Weights of a small transformer language model: normalized queries and keys.
Each number is 500 + 40 x the weight over its row's rms, rounded and kept within 0 to 999. Layers, rows and columns count from 0. Numbers have three digits each. The size before them is the row's rms in percent of the matrix's.

# layer 14 MLP down, 160x192, rms 0.155, rows 64-159, columns 144-191
102:480398502527479538418482520489464478576495459535464491420500513528466483509471435461443532508524487517533441508492468465590540432542489490538536
088:478583517518517489380489501487513515547448430380472499565495511471457521477483491520490583535494485490532494524519527499444430401515417502554482
100:631453453533479455525424557599523602498520479529470461506522403527514519569530574505499481487435520507518508497503536463603534460508503531525443
099:448591460528474560480525525501476546503525501513526397460512484463518524537524515500424452485504421518460501475551479500500512484501446447545514
090:476513493543530426448437503464504526498500498438526499476535517541516529520458521493551459488499442491482505514535431539543456466540475440495462
093:538505569554446477413435555474469439472470456498512466541482503484437458565486430509516474521521489541491479472505472457504511495514477517481486
090:500504463467572423517487590460451441549383483452471455397440475468459579555509542502519501556511576535526422505551410471518484493475533469484547
090:467541525421557490550471524527442547583520439496446511486413558490558513524441446525505515501536488558499453485475471501473482456527449546536540
098:543512502460572474459584488501488437504432454533509493392494468482449521503464543521505501479524525534485449558536518496413469481533519527554491
089:563455546440503500492483535500476515519527481464583496528451476508478532491520463546500473464508501503484499515408506507540536494491556498473491
097:437543422460472471453539491416518475484574465554569522543564494544543507519526440570480538494589430453470411484461544540548461500531501508418444
096:497480507433479484521435528471469513447469476514552510469545458558493520515520461468451485444469446466491468494462483476522434504424580539451471
089:522409495537471469439493466515514483504548494513564442498486517518558523498478546559497505474522428510519483504580511554516482479575518516479470
098:440494448509462568422547516494504432467508551518469539439582506493530495479457473486465479500521488475557495480542549392522416474458433455482529
095:514444521488465501461502455474517577499440520427490451475525477548557501468475505568422522519493459485481531541549483505452510460473510514463455
101:608463427480523516503466468375477546419425498505454545499533433456439513503499430495524479482507463504477492486531505497515473401493480518497522
093:514464540530505442511534552537533626516476553464524558475454509458468513472482413541430541460486503475462493501479498483524532470483503538526428
098:484486525496496464490472497527503492525549579492474473472523540524526542555517479631491559569461562493505467494448541455513516527516484517508470
085:419509480482468471450431524487500572608525515480485484483496519539519524451577467474556519490516489476548483494544498547490507510528534466426527
101:507526548486506438478506561503545415483521498539497491504475465508476507506501618492519470593447567442463495505417532484499589499450467453517491
105:481484495537467512504485500538521534480520559510484515481490572485549447525524510508524481542464483475482536429384485508535526507450483562495530
084:493530536434492526516446498541465546591547542464472511507449477468481563491526524468525508521420490562520484534487577511464561436538543452485527
090:560495479486482559493485508533525441540555506509443464501470474451478521510540480530473519437483469580457473557508458563488543506548480454540477
085:516537525475477524348605492565531556412509510475586507459515540575464482547502507510526431476577451506447475486538500504477503449489541545562484
095:458546527564531590457533473465528403476461524490515443583476510514546506528485550476542535484454434486482479531469526463483502520497518536512496
100:518530441537518498480549520470529517476528530545426476453517474485494493449485514549519477541496498446535493574478563457537492541422523517549418
093:490471536465465487481510514506479503456544456477515503500551539477563488467538489538502489548541518519485459508504471452421476574542469525415531
093:510524490505514520494486521463508440505478464526470499510495478479548541488512547476499501553450469411475543513521528420552452521474430514470468
099:509502459519515479515443494613430480488500490477515547516488538482514522511513550498495508470468449488493589486506509528498500450524452417600497
095:546580543447432516463447486499458498441546503522460440535480540522535462549528529482491564496551424461464504520536459514456511528453457513510451
090:510581453492473529550448506476489548521530508487500452527424525517514530566532488464497494513477459513504633507536493527532483487421432532509528
089:513496481511420497501442437514574486483555555477459451559589522470480514521490507541486418458577496569482500553584545511480456506498471556497468
093:526538466497503498515513549530498451458455509514466523530477536492516548488501560536501533550580588524500473519479462518591376456471492516533510
089:488473550505416527450470451491500498498447459483500384470529438465508431578473464536503548467535411551457462541496492523499515553552539386474563
098:534421514580526504498498482444474567546589529487516517445465547504523481540495538541504491552573541506488543506581455498476622601465551516505474
094:486431484459551507408509550444583478504542567480510511476589500526492528522474512502544526550488444501493528489468437505405466488405479445500440
101:515564451550485518505474495514451462485403509477534524463479488457532521421521595514531432532561451470451526525486481429501413541565476502513414
092:524490480483484460518427528509427503435475542458591455499572506554466543578529469508514447486520485563512487482557467507560579491525538549432484
094:506545598526509482502513476490466540513570491606457530514503441501552516518568522564493501433540513534505490456532484508510491530519487522543470
109:521547486513435519529527575517485450430605531504508522560596510475493528579470535531492587509481492539525505496562474458592456545534518538507475
107:520481480522501514488460491449489487465461491494547522487478435475512510559406490444563542483429501486533519483490496507472455465454438456486552
081:522476535471520574518473516557540451498495468447523396508551459460529495566494517456503444523528463494585485468543466489515479487516474479527525
101:511533462574498523499595460503524531447448498501443573468496484505472521462554409530479533457469465438517493403574516530518466463467524533478507
083:539523445589517575490481543481485535549499494461551569577453471465477456450441492474513502506436452443510534523471566501516598451517614464521491
104:562499560503459488492497548427488506446553562496492488453457539552469381458475519530480523507464415474551501509519546557609506480438419548443539
086:516501410474535544530532546510477553522495530552496503532483525485543510480555508521513411520489492512441532445557466499509506551500538498494472
094:474508448460527507514485490502517476456484503493465522470543465507461581556554569512428505469466501487517471506510478560434547485519474565499521
096:553521454538554464442531504519493425528457483471557496467483527499406486465412609461510514477501510457445476532519457542469474527531473477503494
103:453559565501466449439474535515568495519515407460449510495518457502564540491504464471412517421532574473538491485496499485499481587490494481456565
093:551585512509489516549481465548503573492532454519519414580580501473483553450473458514497455500441490442518530521513528430460522534481515490524505
095:488598495466509470468530505501487498575520470472523420502546444498545621501546453473497523447499415579517489435479516525572464559587542598513543
094:459449544660474530508454433512505548418539495550541470545492460490503515587503435519520466503493479506521577510468411464499493530483470481471481
099:510504553589490488525514540475465453494438427504519502533473465543472497485479507474488549428500443476532450513508516583472457445533488512457443
089:487539504527395540455527526519467489462446464521451460473616467533568539476568463497480572573461522501475569473499522486473506525584559452460500
203:519502486499445468522520509515531478460488523504488542540491515560509441551635517499630519392535464537491484465534546479498503468444491561432462
091:516454481466459543454447489540429543513521500449469476527520552485476473480491468496490462549498454472570477466457494502497424543470509485526543
094:475458490586493463512471527513507476531451476442483462513521526546470436558479490497501619521475521480502550486473487544574511463548534457548474
097:470526495539432444441510519512512438505439550483470458517486464511524462539452449510482536441499461541527485511502567527505497481539470522483530
086:424497555453449517536521543531561517521476521465468549490458480522466551563478538534518535460484487563448461537490500430497542525584432488502468
096:502557514557422494484511426491491395489507465450534510497531531442427509529539492490529486463511474517533487436481529504431473535462442596575544
084:504474548487477472462469493459518512596571480509483501534490481554542466554562457567453467421465518522519472467428499527536509529410491521547521
093:473515485525500447540471549434431530543463553440511518519567499484498483479488579520489565512509504493428456437483444473519462468573570590487434
092:484538516452520499451510518455503504501481520468475487550468407490492494458488491478500467477525533496529534563484482495433538541506497489472517
098:462466521446534503549491465452517553523549555518499489439549533513560506534530462481522502505547568505517463473444466520610465462531504508585513
099:508436508453578484486482560419487516515476509533589484493474513484475508516537575493566507601475488470472492451540538501546539522507507397505422
091:542539458462477476553522495526554553507494477570492507496557549473503435520533616557567481466492491521566510438496545506531502579611540570497502
093:548452485526511414491521548517456536552468474534511518502439526476528481505488462447493468493524468490460505490567462514480493444447508548522573
091:476496463495548533526604472453515497463440493425466573511542510491482457438485403512499550520524470470507490582434520464467507486494456520499466
087:548484441461441537412548513546510495504501495644535532441496470506480475472529493457507478509504508495506487473534486480494525473471549505485571
093:511518514506567494503521515565436472515481507596508440568428548498458551491515509426488517518472465494507471541526472505607453467614483469445492
087:522420454507462544520475479503540570542452568554523548488485549514516503547498513466508518543430492540566565515484568465550539471462536434520480
087:604573477514557514523531464540505524487518522474440549517496518521507523589483528501486511465522505456541474503496474514507447525513495503520466
098:497466441437524482563478473513468495501476542511540468506531462534501560527500522519511529507431488450470476512512491441473440575556422511471481
097:406512501537542547462460521504549551528478468480538538459582553451469464471543480473550514452462505504434468579523514517455506536565478496512456
089:424455494572425511461496554516461509561564480440462468480453430470477487544495537518495565517568482466450461512587519534512481534545519521537458
098:512497468407403412456498513524511471432484483520500468512486465523480483486482445487485475504456490541493549422447555564512485520428498583498475
104:452519508421458509494479484529503503473428486556482490589552480471499502487518558508492451550512550479494461467478487604446502496468493547480479
089:489451522525492448511544546527474542504555481391504426503494466560500525528496473544550564520483417505478527491520540480478555493448518515450522
097:448545570468513449505574424410513473425438574468539480511475520537565546489489519518505508583479425516581520448507551435537543495374534487515491
151:464559477497477602462473494486488535558560518541534473501467456560524521527460481496478506440572516482466534540512485512494505511506518485538516
098:482514526498472435459460456503496513458547509507436488480458507525453483471499542476449515553523506428534534443481557490469511500538530514526543
083:495483500576538543468502569514521419491499511507506490482514556471553491564530537539480579583416453433458571495417460469470526522516487445492431
088:500493436483524514558544443499529423521470522486453469567472451478523531423533495518486464573506570469476462398536438513509435500493464515502402
123:490514475455506506452500486427535445473516618478559511485493542493499460559521479467519498489501522511500419538518517459530481472479540545551587
088:496485487481520535493498552536514530542453418459504540526584498458528523536498517470528495494469522450509513491545465551452483472546570490513525
097:504501520423533561550440518493499488454525545442498580406492430535489524488477514433486444512442523509529485478567494541479541519463527538499485
087:473537524548510528480524509488492439464440519399466471530478553530473467500531561514510487518474463534441459515535515455428446497590508545521558
098:495485579511494567433580446524493444504500490514523460541514483496561573509509522496483561501525598580542536468488491468535529466381505484463469
089:454563480540459492508504548506536489513627512586557504513459552564595482539512493485522517489475474536483541431494543481475537478510472450481573
096:495531583464487569500591469564533477531430442511499521526443514471542501474494471456527490486422455490481433408471461528521475471435554527495474
088:500554439523478591460482487461506426497515472469437488493457512479502586465529558460481471466488524405550496502552514538489510493417498514482431
083:431499545483451523532478509523502463530430536480511552496521472481516517482523526537484483487532567494512427487469439535455457572519429486471487
093:475425516549483477584491412505460484474562524489478492456475535468491494553455515544453448429476545536479493515452471584474509539438517445534443
092:546524507497533519559455448421501489533440420510510502480461482534519553525466448498527462505470451482450538489531521455468508498474489529435415
092:449459493550492471479428473530494550471539568473497545425519571509494518504447499457478548482516481501476535504513442458542494466525488475481471
092:554480451431510495542470477567515500437508472432529487593520567478487433408476434489509537471483560475466547511521506498462509595548568463498501